From a checkpoint of a small transformer trained on Wikipedia.
Size: 15 layers, MLP 1344 ReLU.
Architecture: learned positions, biases, tied embeddings, attention and MLP in parallel.
Training: 422M tokens, 5762 steps.
Each number is 50 + 12 x the weight over its row's rms, rounded and kept within 0 to 99. Layers, rows and columns count from 0. The size before them is the row's rms in percent of the matrix's.

# v: layer 10 attention value, 384x384, rms 0.0242, rows 72-124, columns 320-383
# o: layer 10 attention output (transposed), 384x384, rms 0.0259, rows 72-123, columns 320-383
v72 136:27 63 58 24 72 50 62 62 47 50 45 19 46 50 62 47 63 47 53 57 23 67 65 53 66 45 39 35 92 59 50 52 54 28 15 69 73 54 57 60 36 37 48 46 53 65 53 40 47 36 57 77 46 62 46 48 41 47 47 75 65 67 50 49
o72 145:51 66 76 39 52 66 41 44 32 55 56 49 41 49 48 73 43 67 76 25 60 76 72 36 49 51 44 59 65 55 54 53 38 76 25 54 59 26 52 52 50 55 52 46 41 43 44 38 71 76 58 47 57 41 51 29 47 43 50 44 42 50 50 61
v73 131:65 62 55 63 41 35 32 50 68 57 43 58 83 42 35 43 55 64 67 59 61 46 47 47 47 30 58 43 29 54 65 55 43 66 53 50 48 51 55 38 40 59 26 56 54 53 36 61 56 41 54 44 65 71 47 60 65 42 61 48 36 56 41 39
o73 134:47 36 53 53 23 40 25 38 52 48 55 31 54 22 46 42 41 60 47 41 55 71 65 18 33 52 38 46 65 53 47 46 91 39 55 52 51 56 74 41 70 59 44 46 47 55 35 49 60 52 49 46 56 57 51 61 58 51 57 56 36 64 36 46
v74 133:50 41 50 44 65 32 55 48 52 51 48 31 40 60 51 54 63 68 72 56 37 42 44 58 50 36 41 40 26 62 67 65 36 52 29 41 65 48 46 32 52 36 45 56 44 48 36 56 45 32 61 38 46 55 45 37 61 36 50 52 50 44 36 55
o74 142:51 49 41 54 44 40 64 52 47 52 45 58 41 45 49 48 74 87 72 63 38 57 55 45 44 40 36 44 42 57 56 40 59 67 41 63 73 53 47 38 49 39 49 62 53 63 53 46 44 43 61 40 61 54 46 36 46 23 40 53 62 59 31 51
v75 140:34 42 47 39 50 30 64 51 53 54 49 35 43 51 61 51 50 52 25 52 43 64 39 50 57 53 61 59 53 44 52 38 52 30 66 42 56 41 91 49 65 68 59 52 75 62 70 41 63 56 58 51 44 49 56 67 35 59 43 37 50 49 67 54
o75 148:61 34 61 50 73 54 57 53 70 45 41 48 53 51 38 64 53 57 40 68 67 66 31 44 60 53 32 40 41 47 63 58 50 70 54 37 52 48 59 36 47 49 37 48 44 40 64 19 52 58 64 38 42 58 43 43 52 52 48 34 50 20 59 22
v76 135:48 56 51 45 43 44 74 53 35 57 62 45 62 70 41 53 59 48 84 46 50 79 40 56 33 53 58 43 53 51 54 63 61 52 63 50 60 52 44 32 41 40 45 56 58 50 45 50 55 49 63 43 34 33 72 76 55 43 43 46 64 75 63 35
o76 141:47 52 33 66 52 52 78 53 43 37 45 43 49 72 41 60 29 52 69 55 28 48 36 55 45 57 44 54 42 53 54 49 40 63 58 43 59 43 50 50 63 32 36 59 62 40 70 33 26 61 37 49 56 36 55 47 24 55 41 67 67 56 43 45
v77 144:54 41 46 45 47 69 40 46 53 43 59 22 67 42 43 50 49 56 39 30 57 44 65 54 56 24 50 60 31 44 65 57 42 34 40 60 38 24 51 48 40 80 50 47 68 42 60 67 51 46 61 65 49 46 67 74 22 55 58 51 62 23 67 32
o77 151:40 42 35 36 57 54 36 38 82 46 60 33 57 52 62 82 49 55 42 56 40 35 53 55 27 37 73 54 39 61 51 60 46 60 42 56 35 71 53 52 63 58 58 53 44 52 32 52 30 48 45 60 62 65 46 48 20 47 54 40 51 57 50 36
v78 140:44 75 45 45 46 55 60 62 51 48 54 55 66 59 49 36 43 60 32 64 13 58 51 56 67 66 48 51 72 51 53 52 15 64 39 65 66 58 51 44 47 38 49 41 68 48 37 55 39 44 40 52 37 68 44 53 66 36 36 47 45 52 58 27
o78 149:45 84 48 56 52 48 36 45 48 42 41 37 47 40 53 53 33 71 34 41 36 54 56 34 91 50 48 39 63 53 62 58 54 60 51 62 55 55 54 51 41 49 33 37 48 38 33 40 74 59 30 45 42 51 54 49 35 54 74 55 32 69 24 46
v79 141:49 65 58 34 45 42 68 49 50 51 27 41 38 48 55 42 57 52 61 26 53 54 56 51 60 45 69 40 37 42 68 48 66 50 50 53 58 53 59 47 65 32 71 47 39 44 56 58 65 39 79 40 52 63 57 47 42 44 36 47 52 52 40 47
o79 145:44 58 72 22 59 69 76 58 27 68 38 47 38 52 49 45 46 70 44 43 48 23 41 65 48 43 71 35 50 31 58 47 42 48 53 41 37 56 23 42 66 40 50 47 64 48 47 66 48 45 65 42 53 59 61 46 36 46 60 58 54 29 77 40
v80 136:56 57 35 54 48 38 37 54 53 54 44 41 33 61 19 46 69 37 36 47 48 33 57 55 59 54 64 52 53 56 69 50 48 50 48 53 44 26 67 57 57 75 51 44 42 43 68 49 64 29 18 41 63 56 35 38 76 45 53 39 56 46 34 63
o80 143:49 55 62 50 43 65 39 57 25 42 52 27 48 63 76 39 45 40 45 54 40 37 43 61 46 54 70 61 55 65 23 69 49 51 43 59 51 70 48 47 20 53 60 64 41 40 79 63 38 35 31 35 42 49 31 33 62 45 31 50 52 62 52 26
v81 137:54 40 47 56 45 57 49 52 45 41 46 54 53 38 51 51 69 57 48 69 64 43 67 45 46 44 41 27 50 44 30 56 56 39 67 42 65 40 46 62 69 71 29 55 40 40 70 49 35 55 65 62 51 28 57 42 52 54 71 58 51 52 54 60
o81 140:54 53 71 41 56 44 47 63 45 66 52 55 58 10 74 43 62 56 56 53 62 60 45 50 47 56 49 46 63 47 38 41 45 55 40 55 46 53 61 37 53 56 36 46 56 27 50 38 54 60 64 79 62 47 48 48 45 37 42 40 45 53 67 52
v82 138:48 54 49 49 27 53 60 59 53 47 59 56 23 40 42 49 47 27 39 35 49 48 40 47 30 72 44 56 54 46 42 66 36 56 66 53 47 49 56 49 54 50 53 47 47 63 30 29 72 52 52 45 69 58 51 61 44 30 57 21 49 54 38 40
o82 146:60 38 74 26 58 45 51 32 73 58 40 57 46 26 36 58 67 50 56 47 36 41 60 44 55 70 22 21 49 33 43 54 47 53 43 47 42 44 60 62 50 54 49 58 54 29 47 48 45 48 60 41 60 52 31 58 53 60 41 12 54 42 32 51
v83 136:46 42 54 42 49 89 51 47 39 59 44 36 61 46 51 42 62 17 36 33 67 30 65 50 60 45 64 52 51 73 40 70 43 66 36 43 71 58 54 41 51 42 40 64 23 52 49 40 49 41 62 39 30 53 54 35 29 48 41 23 44 58 61 38
o83 143:62 43 41 56 56 51 43 38 53 69 44 49 67 53 50 48 48 36 45 58 37 57 55 28 33 50 68 63 64 40 48 45 32 35 42 63 39 43 59 57 37 43 34 28 45 51 31 33 29 42 47 47 49 33 45 63 44 59 42 52 39 51 39 44
v84 142:63 51 57 55 36 28 29 43 37 54 61 46 76 50 49 53 32 43 38 32 38 72 83 37 50 69 46 54 59 50 49 44 40 55 41 48 32 36 47 54 82 70 47 51 53 73 21 74 42 35 44 66 32 56 75 42 66 47 54 40 57 58 61 60
o84 145:39 62 15 51 43 36 39 31 64 38 38 83 61 43 76 53 43 49 61 47 46 61 61 46 35 40 46 52 56 48 45 58 58 54 56 36 58 48 26 53 49 39 58 56 61 62 41 46 63 49 55 46 52 48 91 51 51 51 24 51 40 79 46 50
v85 137:32 65 64 44 56 47 60 50 62 47 68 50 39 42 54 43 42 34 60 62 51 55 38 43 43 17 52 50 45 46 49 50 74 35 58 38 38 78 35 43 44 36 35 50 49 50 54 76 67 25 46 55 54 41 50 28 73 59 48 59 32 73 65 35
o85 144:36 50 49 45 48 52 49 44 47 35 52 48 43 42 28 55 52 70 56 40 41 49 64 34 40 39 45 52 40 51 40 52 58 50 39 15 38 50 50 57 52 52 34 64 35 58 37 34 62 55 46 65 46 50 45 46 48 38 40 65 45 53 73 59
v86 132:60 78 70 35 58 60 54 47 44 47 62 50 65 50 64 50 38 41 58 58 38 71 60 52 63 62 22 44 51 50 51 43 48 43 27 54 41 72 50 87 46 53 42 56 32 47 53 39 39 45 44 58 59 63 62 66 57 45 51 60 50 75 49 50
o86 137:56 82 56 61 41 44 37 52 46 52 71 42 64 60 49 81 44 42 71 40 54 70 60 18 52 49 37 43 48 58 60 51 66 54 59 54 51 32 36 48 42 57 56 50 75 54 60 35 27 66 54 29 56 52 76 28 31 51 65 69 39 36 59 55
v87 136:60 33 52 32 41 36 64 36 56 46 45 47 38 55 47 57 48 20 93 49 72 46 46 42 55 43 54 42 53 46 19 39 72 47 34 47 49 56 36 59 48 08 78 59 62 58 65 66 52 34 27 54 48 42 74 62 45 48 41 42 37 48 55 57
o87 146:51 32 61 63 61 50 44 40 44 29 45 32 41 45 25 55 47 53 55 72 38 52 43 60 28 48 77 46 34 57 51 53 58 71 59 41 49 59 53 39 40 42 63 43 55 64 39 55 58 43 39 48 62 32 45 40 39 47 49 46 30 36 74 61
v88 133:47 69 29 48 29 68 43 79 50 47 47 19 54 54 64 51 54 50 40 55 42 36 69 35 67 32 39 45 68 48 50 58 38 60 15 40 26 37 44 58 61 41 44 51 49 39 51 48 45 42 57 54 65 41 50 51 28 57 63 37 45 59 40 55
o88 140:62 57 34 45 70 65 39 72 61 71 29 52 68 70 64 54 51 55 36 59 47 67 39 15 50 59 42 56 82 49 71 42 49 44 41 51 55 38 57 43 56 47 46 58 60 49 21 44 67 46 43 50 39 54 36 43 38 65 67 42 33 19 40 71
v89 137:63 48 10 46 56 51 50 63 46 54 44 56 60 53 52 33 57 51 56 56 50 59 65 53 54 43 41 38 51 46 63 45 84 64 68 33 70 34 68 46 56 63 83 47 39 52 45 72 57 59 45 49 47 70 60 30 58 57 49 58 47 21 50 30
o89 147:28 51 44 53 57 35 72 45 60 36 40 59 49 39 52 54 52 45 27 39 51 45 77 46 71 54 60 41 60 43 52 40 72 36 61 37 47 42 45 56 54 59 68 45 51 37 47 43 52 34 40 16 45 56 63 46 53 42 67 50 58 29 59 65
v90 135:55 42 55 40 58 51 40 57 56 42 57 49 54 28 40 52 50 11 06 46 38 30 81 44 55 61 27 40 53 59 48 51 72 56 48 46 40 53 52 47 54 39 41 50 35 55 58 41 55 45 63 56 34 50 72 57 67 52 55 38 70 46 51 63
o90 141:60 51 45 58 65 52 64 43 66 53 60 45 47 31 34 46 47 57 47 72 20 41 77 45 47 21 36 35 60 55 46 35 46 54 56 53 49 38 66 76 62 55 41 47 52 72 46 33 49 53 52 35 54 51 54 46 46 48 64 43 44 69 38 61
v91 136:48 50 31 57 35 56 50 33 54 50 61 76 57 43 51 51 29 39 47 53 35 68 55 51 44 55 51 63 39 56 30 60 67 44 38 49 50 32 59 58 57 68 70 51 65 61 48 64 71 32 71 61 56 61 59 11 42 68 61 48 38 41 54 82
o91 145:34 52 31 59 35 58 42 44 58 44 26 48 61 28 56 52 48 32 44 67 46 55 56 32 72 39 63 43 28 59 48 48 55 40 41 37 50 61 41 47 25 52 51 31 58 62 60 40 55 46 59 80 61 56 57 37 58 35 60 29 47 53 42 67
v92 135:44 46 44 63 52 08 38 50 53 50 54 53 32 48 68 47 58 55 57 62 55 53 38 40 59 48 71 61 59 46 33 46 73 65 44 58 39 36 45 49 52 41 62 44 34 61 69 52 35 69 56 56 75 17 67 71 60 55 58 37 44 67 45 28
o92 140:34 24 47 45 39 41 46 38 49 47 58 39 51 55 70 76 62 62 47 60 47 60 47 69 63 57 59 39 53 45 70 68 52 73 45 39 52 52 54 89 86 56 57 67 29 61 71 62 47 26 45 51 58 55 69 79 63 60 42 38 40 75 46 47
v93 126:52 63 71 40 66 52 45 45 52 49 75 27 53 51 42 72 36 52 59 50 37 49 65 42 44 43 62 55 56 47 56 41 64 60 41 30 50 60 68 37 63 59 44 55 48 41 30 31 44 28 27 47 56 56 46 51 33 48 45 24 51 18 63 31
o93 134:52 74 52 29 54 60 55 48 71 48 46 43 56 54 45 62 49 56 31 65 54 59 50 25 43 44 45 47 32 49 79 62 52 59 27 30 55 40 49 27 40 75 51 62 62 49 45 45 82 51 51 46 45 54 52 62 48 44 52 63 54 44 64 32
v94 137:51 52 58 41 57 61 42 56 59 57 40 34 34 60 72 49 63 40 70 54 44 65 31 58 53 38 51 55 53 55 73 57 36 35 68 44 34 23 50 54 67 55 39 37 55 45 29 54 78 49 48 57 51 54 71 37 12 41 42 52 57 38 54 33
o94 144:56 36 59 53 54 63 46 40 53 42 29 59 37 58 76 71 66 60 70 60 50 52 50 13 57 41 51 42 52 65 54 43 40 47 44 41 49 45 42 42 53 40 30 38 60 32 62 61 55 31 31 38 72 53 79 43 58 38 40 38 55 38 42 54
v95 139:42 43 41 36 29 22 46 46 45 47 62 58 69 37 41 57 51 52 77 51 44 53 57 52 52 66 29 33 26 55 41 57 69 58 68 54 75 81 34 68 26 34 48 57 60 59 40 76 47 55 54 55 43 78 33 45 39 68 51 43 57 39 58 40
o95 142:34 67 46 31 72 23 28 47 64 34 66 49 44 44 60 53 55 40 32 71 55 51 68 73 47 44 34 54 34 52 48 39 56 33 53 64 57 48 61 51 72 49 56 46 46 70 60 59 43 44 55 71 43 40 44 60 40 68 48 37 52 33 32 61
v96 140:51 37 45 57 53 50 47 56 49 51 65 64 51 34 38 65 55 69 61 67 50 35 47 60 53 52 41 40 39 39 62 40 42 58 40 61 63 34 69 26 66 48 59 46 58 38 48 45 76 35 60 66 48 65 65 33 32 56 36 70 58 43 64 48
o96 146:76 46 45 40 35 39 81 53 59 58 52 44 41 49 33 44 47 56 55 47 62 31 49 44 74 47 67 54 36 40 54 29 43 53 46 64 65 60 39 42 45 52 39 60 47 41 52 49 64 59 67 79 54 74 44 36 48 41 38 51 72 37 52 74
v97 129:46 53 64 42 54 35 34 46 54 48 41 40 64 59 49 46 71 73 66 18 44 61 61 45 56 54 60 59 50 48 74 56 36 28 51 41 44 59 60 54 58 45 42 59 61 64 46 41 44 75 50 55 73 50 48 51 86 60 49 66 50 51 54 56
o97 131:52 45 47 61 22 50 28 72 49 66 40 47 63 63 55 31 47 49 34 55 54 56 45 40 57 66 53 47 50 39 24 48 57 52 55 37 51 63 46 51 80 35 46 38 34 64 53 26 34 45 61 56 60 42 58 50 77 53 32 67 69 33 45 51
v98 139:52 56 46 34 54 58 53 47 51 47 58 23 72 63 46 39 71 55 28 57 39 62 74 63 55 48 16 41 26 45 53 56 71 41 28 54 22 65 74 48 12 63 64 48 44 49 52 15 56 55 40 50 42 62 34 50 52 39 40 45 64 61 65 44
o98 149:50 46 52 62 57 50 53 58 51 65 34 32 39 53 54 63 69 46 40 49 23 35 55 50 37 54 60 53 40 51 54 23 57 33 54 31 44 59 38 59 28 64 46 53 59 41 52 51 40 52 59 52 50 46 37 45 41 45 47 52 32 59 64 53
v99 134:35 47 35 50 59 30 50 56 54 46 52 65 52 43 49 50 22 31 67 40 57 58 57 50 48 49 69 54 61 46 52 58 43 48 56 53 51 59 71 55 62 49 43 54 52 51 68 36 36 57 64 32 13 47 58 51 30 40 56 47 48 64 50 46
o99 138:31 36 44 38 43 44 80 44 20 46 47 53 41 33 45 46 37 50 64 61 41 59 25 45 60 33 70 50 52 48 62 79 49 46 41 60 53 42 42 40 41 50 56 62 50 40 46 61 56 46 34 45 45 77 34 66 52 61 56 50 66 57 71 69
v100 132:31 49 42 55 57 57 47 34 41 50 52 30 58 36 53 31 42 58 70 63 63 23 45 48 52 46 37 35 52 48 50 51 50 47 44 51 55 31 45 44 07 32 44 49 42 54 77 55 54 54 40 35 35 27 29 50 47 53 56 60 55 41 59 36
o100 140:36 54 56 44 49 28 31 66 36 44 40 56 52 62 47 37 21 41 71 54 37 48 57 37 60 65 32 66 62 47 32 36 53 50 39 36 64 40 64 50 47 62 46 54 45 62 85 41 53 55 62 33 49 56 26 51 63 45 50 34 51 51 50 50
v101 134:54 49 41 55 55 32 50 36 65 46 54 31 61 39 57 30 50 26 71 49 63 65 50 54 63 40 53 56 52 40 49 43 57 52 74 52 57 40 40 55 45 63 58 50 75 50 22 46 49 29 57 58 57 55 23 48 29 54 59 66 49 57 65 53
o101 142:61 47 58 57 49 61 50 40 60 31 50 40 45 60 63 63 61 43 46 51 65 38 82 36 63 45 42 71 40 51 48 49 33 48 58 44 46 40 44 44 73 44 48 63 60 43 12 48 43 26 65 42 42 54 59 36 40 61 59 35 41 38 55 57
v102 126:57 09 46 35 54 53 37 41 58 50 32 53 52 51 51 46 53 58 32 82 35 53 50 62 62 55 40 24 51 48 34 49 48 40 39 51 58 36 67 42 48 52 67 59 50 49 37 59 54 48 29 69 24 24 43 31 84 54 39 49 44 30 60 42
o102 133:47 30 59 54 50 38 42 48 54 60 51 52 62 60 34 70 62 42 40 62 54 43 42 57 62 33 58 35 50 52 24 34 48 31 32 40 56 40 64 35 59 43 63 38 71 40 48 45 32 40 49 49 55 41 58 66 47 50 28 45 31 46 36 56
v103 130:61 53 49 54 45 55 40 56 56 49 58 15 60 61 60 44 37 42 71 49 51 62 70 44 56 44 49 24 49 56 43 57 43 45 72 36 51 19 63 33 54 39 25 56 45 30 70 68 53 80 54 46 59 54 56 61 79 61 58 63 39 41 41 56
o103 141:54 50 40 55 59 73 43 58 57 55 45 54 51 47 67 42 65 30 54 39 47 61 50 45 53 54 67 58 47 59 50 66 42 50 46 43 42 56 55 49 61 67 60 36 62 36 45 37 51 58 31 32 38 46 49 60 53 44 47 52 45 67 50 55
v104 136:45 45 50 69 72 39 56 53 39 50 47 45 55 49 29 67 45 55 56 50 57 48 28 47 46 64 49 51 76 48 55 52 45 38 61 61 46 48 42 56 50 26 37 58 50 49 39 57 56 64 72 56 83 27 42 45 46 41 58 41 57 48 48 29
o104 141:29 58 44 54 55 46 82 69 56 63 54 62 27 27 62 48 49 35 71 58 56 48 58 55 41 55 59 46 72 46 59 54 64 54 37 67 59 35 43 63 47 45 49 64 18 58 55 36 50 70 58 62 72 33 62 52 62 43 54 52 28 60 44 50
v105 129:57 52 43 43 52 84 38 42 44 53 44 33 57 48 52 44 40 51 59 45 34 41 34 39 59 69 59 49 34 43 20 51 35 58 34 66 30 53 63 64 43 59 54 63 49 64 44 36 60 49 60 63 53 48 50 40 45 49 54 40 67 42 49 35
o105 139:53 74 63 62 53 56 52 44 59 69 57 37 38 45 66 65 45 49 43 26 63 54 54 38 67 72 21 47 36 54 45 50 50 49 36 61 41 50 47 63 41 56 46 52 63 34 46 42 65 61 59 25 39 45 49 59 52 55 57 45 28 46 30 63
v106 137:50 38 30 61 39 58 34 56 46 50 51 28 45 46 51 65 55 41 58 79 62 59 53 51 62 41 73 28 63 41 69 46 54 32 57 29 47 49 49 38 76 58 52 53 49 61 55 74 43 69 53 42 43 27 57 63 48 53 43 42 53 61 53 33
o106 145:43 49 44 63 59 60 42 67 47 56 48 62 40 47 58 45 23 31 65 52 63 66 45 75 67 51 57 41 28 33 28 40 63 62 43 63 49 57 52 46 64 33 44 41 53 63 49 38 61 58 38 54 41 63 67 59 49 46 34 56 55 57 65 26
v107 137:62 66 55 54 34 37 61 43 42 59 58 36 61 63 55 49 52 79 66 71 51 45 52 54 45 54 34 53 78 43 44 52 34 50 50 57 55 64 40 49 53 40 73 50 62 46 26 71 52 49 46 55 54 42 21 47 33 61 39 40 30 66 45 35
o107 146:09 58 56 58 52 32 22 41 52 43 58 55 68 58 66 27 42 59 58 54 46 69 54 65 59 58 51 45 39 48 37 49 26 60 38 43 65 51 56 32 50 54 63 39 68 34 54 49 55 53 49 31 45 53 50 42 46 70 44 52 65 43 73 50
v108 133:37 64 67 46 47 64 32 47 45 39 48 74 36 46 64 47 56 56 72 42 51 58 57 52 54 58 54 50 50 49 31 50 47 57 60 40 50 53 42 54 34 72 49 58 49 59 40 20 55 39 49 69 41 53 51 37 42 40 59 49 35 38 55 50
o108 138:48 66 46 57 49 52 56 48 29 35 25 39 46 41 43 43 72 45 50 33 53 43 69 40 48 53 52 54 43 33 52 46 57 28 51 36 22 42 61 58 40 50 39 46 48 59 46 28 38 42 45 65 58 63 43 48 60 72 56 46 36 53 65 67
v109 138:47 36 68 55 52 28 43 56 60 49 57 53 66 42 71 40 37 51 22 46 48 32 49 36 51 31 69 66 55 45 38 54 61 59 25 52 77 38 60 55 42 74 55 41 53 63 51 61 30 35 40 48 38 85 56 40 34 51 40 72 56 40 54 46
o109 142:51 49 64 64 68 39 46 38 69 42 79 61 70 54 69 59 41 60 32 31 41 60 50 38 34 47 50 59 41 69 50 28 33 63 25 48 57 53 38 55 39 34 42 64 40 83 52 50 41 53 50 30 55 48 36 34 52 54 62 50 73 55 65 37
v110 135:67 73 54 53 58 55 48 64 47 51 55 52 42 54 34 45 60 56 34 55 55 74 55 58 54 47 44 44 69 52 46 61 42 62 54 37 36 47 66 42 69 44 58 57 50 40 42 60 49 56 54 56 57 66 49 56 30 55 63 39 47 40 58 48
o110 145:36 60 57 63 60 45 55 50 37 39 51 54 59 55 53 44 51 49 35 36 45 50 61 40 57 39 50 51 49 53 72 58 52 49 56 57 62 40 43 37 69 42 65 54 41 29 43 38 44 43 40 74 42 58 85 56 37 62 60 53 49 69 59 48
v111 140:40 58 39 56 26 64 61 50 43 64 48 26 59 73 66 54 29 65 53 58 32 74 32 43 47 41 56 39 53 37 46 52 24 49 46 43 60 54 52 54 41 72 39 50 54 63 49 57 49 61 87 54 74 50 64 48 43 73 54 47 52 39 59 40
o111 145:64 66 59 58 28 48 51 67 41 72 46 58 27 48 59 82 53 35 60 37 24 36 31 38 56 35 53 39 59 44 35 57 67 57 40 38 63 70 49 33 69 42 41 51 32 67 46 57 54 43 59 42 59 42 60 53 49 65 71 53 49 17 52 66
v112 135:41 27 38 40 55 48 54 53 53 50 47 53 49 51 69 63 55 61 43 41 44 48 56 49 49 74 29 70 39 56 46 43 65 52 55 49 49 33 62 47 45 44 42 43 62 44 70 45 41 41 60 63 53 57 69 47 69 43 39 20 55 51 50 64
o112 141:43 36 48 56 61 27 67 57 31 66 56 47 55 46 57 39 48 50 48 57 63 32 52 39 44 58 72 58 42 35 65 42 48 53 50 44 45 39 33 43 57 41 41 38 62 56 99 27 51 57 29 71 55 43 55 54 47 45 53 52 55 56 35 63
v113 135:58 68 44 68 58 62 36 74 50 49 51 44 36 58 59 44 48 42 43 75 37 56 56 38 57 56 31 29 37 46 35 51 43 30 45 36 56 44 44 52 62 42 41 47 77 59 49 45 40 66 33 51 46 43 29 65 41 32 42 39 48 42 62 42
o113 144:31 53 60 59 54 66 45 44 61 67 35 51 38 47 62 23 63 48 52 27 28 76 55 54 51 62 45 51 36 40 52 60 64 54 41 50 54 43 44 48 65 45 42 59 47 52 52 52 68 53 38 33 59 39 15 48 37 41 49 36 54 53 52 57
v114 136:54 69 58 50 53 22 55 44 49 44 70 81 53 46 51 45 48 43 45 46 39 59 62 48 49 45 60 50 64 52 69 47 72 29 35 53 84 85 68 47 67 76 56 55 70 60 64 43 54 51 39 40 65 33 48 52 56 46 44 76 44 39 72 47
o114 150:63 62 50 62 33 22 67 45 68 41 44 45 52 45 47 40 23 39 41 26 63 50 56 65 47 50 62 47 53 45 61 41 51 38 64 54 59 65 59 45 72 29 39 49 47 48 60 51 55 53 49 56 56 52 67 51 61 64 54 45 64 56 63 16
v115 138:40 40 38 46 55 69 54 47 47 53 56 43 46 31 57 51 35 32 51 59 31 39 40 54 35 40 43 50 53 43 57 45 58 44 44 58 43 53 16 35 48 60 55 52 50 27 40 47 61 45 39 43 61 55 67 46 65 47 59 55 62 45 19 61
o115 145:40 57 42 53 41 59 56 33 48 71 36 39 53 28 78 53 50 51 66 50 32 23 59 42 62 57 42 44 49 55 53 49 38 53 32 53 53 59 49 46 42 57 56 61 38 68 55 49 20 41 27 42 60 60 36 48 53 26 57 49 59 34 33 43
v116 139:51 38 62 45 60 61 61 87 53 47 57 82 49 58 68 50 49 54 60 51 46 52 67 52 46 48 58 62 48 52 62 47 28 67 41 57 79 32 41 61 68 31 48 54 54 47 56 41 43 48 53 75 57 42 47 62 44 45 48 41 63 35 54 52
o116 147:53 28 31 46 54 38 31 56 32 24 36 69 42 47 46 53 49 58 64 49 59 59 45 55 41 56 39 34 60 53 53 58 36 52 48 54 84 53 30 28 64 40 53 44 56 55 54 34 69 45 41 52 66 47 32 42 51 60 34 54 57 47 62 49
v117 140:42 41 43 42 54 51 63 62 36 50 48 65 36 44 57 45 30 47 57 46 61 68 28 42 58 25 58 24 39 38 40 49 42 55 70 56 61 51 78 52 37 63 54 56 54 58 28 51 43 46 69 37 73 60 55 19 47 50 55 43 54 27 43 60
o117 140:46 60 49 43 58 48 51 73 43 38 54 44 50 35 80 43 57 55 44 59 59 44 64 56 43 50 47 50 33 34 46 48 55 73 72 72 53 55 63 66 45 46 64 41 57 45 45 39 58 63 22 42 52 54 68 55 46 61 62 46 27 61 70 55
v118 137:69 51 32 50 34 62 48 48 48 47 45 38 41 41 39 52 52 61 29 60 48 53 50 53 41 50 47 39 48 57 42 53 57 57 67 38 70 58 45 46 61 57 74 50 56 47 39 46 27 64 24 49 39 54 62 43 44 55 43 53 34 54 54 61
o118 143:44 76 49 72 39 66 62 57 49 39 58 20 61 63 60 40 54 58 53 35 37 51 55 42 35 55 60 61 49 43 32 51 63 34 51 43 58 48 48 57 65 35 57 57 39 41 23 31 48 50 42 61 41 50 48 42 59 47 32 75 64 51 47 29
v119 130:54 47 45 44 43 49 37 46 55 53 46 41 53 43 49 43 35 50 60 37 56 56 74 52 60 59 30 22 47 37 42 60 44 71 39 50 39 42 61 52 40 55 69 59 48 54 59 46 51 52 48 62 46 33 36 60 44 63 68 70 65 42 48 40
o119 138:54 53 49 67 45 54 24 76 38 30 54 69 48 50 46 48 62 43 66 48 54 43 58 42 48 28 39 56 65 42 52 48 39 71 26 63 37 35 45 66 43 34 68 40 67 76 37 39 42 44 69 48 26 37 71 45 41 48 36 51 39 53 27 46
v120 136:58 61 47 38 31 09 24 46 50 56 54 38 44 50 46 51 60 25 57 58 65 38 61 58 60 61 52 43 53 43 57 28 47 56 32 71 77 52 49 30 45 60 49 50 42 63 50 59 31 61 55 41 62 62 49 59 40 39 47 44 55 50 50 34
o120 138:44 73 37 32 21 32 50 55 50 61 60 24 33 53 59 56 51 44 46 42 54 30 50 54 49 62 38 60 48 52 44 36 13 49 42 60 55 49 47 57 54 55 46 39 52 51 59 59 55 28 60 46 49 38 49 52 54 66 46 47 48 60 57 30
v121 132:42 60 50 62 59 28 35 33 49 50 50 63 64 50 44 62 41 27 41 69 38 36 48 61 50 41 33 67 45 42 44 60 45 49 49 47 52 12 49 56 37 53 58 47 61 49 44 51 51 57 51 48 73 58 34 47 70 46 60 26 40 46 45 31
o121 137:24 60 30 48 49 29 59 67 37 69 43 54 71 53 62 74 45 33 58 52 62 37 80 56 47 51 35 51 60 49 74 48 67 52 51 53 70 37 40 56 67 53 60 41 63 47 55 46 61 58 44 38 53 58 36 22 74 59 62 49 40 34 36 31
v122 138:46 44 51 63 42 41 59 38 52 51 40 50 69 61 59 48 48 39 74 55 43 52 34 49 62 71 49 52 30 46 32 55 58 58 50 53 51 39 62 43 47 57 35 47 44 46 60 63 62 47 64 33 69 50 52 50 26 59 50 78 41 58 51 34
o122 141:65 25 52 36 60 55 27 47 45 48 50 44 68 61 48 47 57 12 45 54 45 41 52 56 56 44 47 32 30 65 44 57 66 68 52 62 56 57 57 54 44 57 51 57 75 28 23 54 63 51 69 35 29 64 33 66 49 76 45 59 53 50 40 57
v123 134:51 75 51 39 42 42 40 61 56 43 39 62 30 55 53 47 48 50 58 40 40 33 52 36 60 54 38 43 38 56 56 46 33 63 77 51 33 56 47 50 50 38 63 52 28 48 71 73 52 46 60 52 05 44 51 57 72 54 53 61 49 77 29 48
o123 146:40 67 59 68 54 30 42 24 43 47 34 36 36 70 40 63 69 12 52 46 64 44 49 51 47 42 40 51 49 81 61 60 37 49 52 48 40 37 38 50 26 56 59 37 28 55 68 59 33 53 47 52 55 63 58 57 71 34 35 60 55 58 51 63
v124 135:53 26 22 65 52 37 44 45 50 40 63 67 53 44 48 61 52 41 56 58 49 38 41 30 43 47 71 57 46 33 48 47 54 72 40 57 46 70 55 41 41 29 28 53 42 60 50 52 48 54 42 61 66 27 55 48 50 74 44 54 49 48 48 63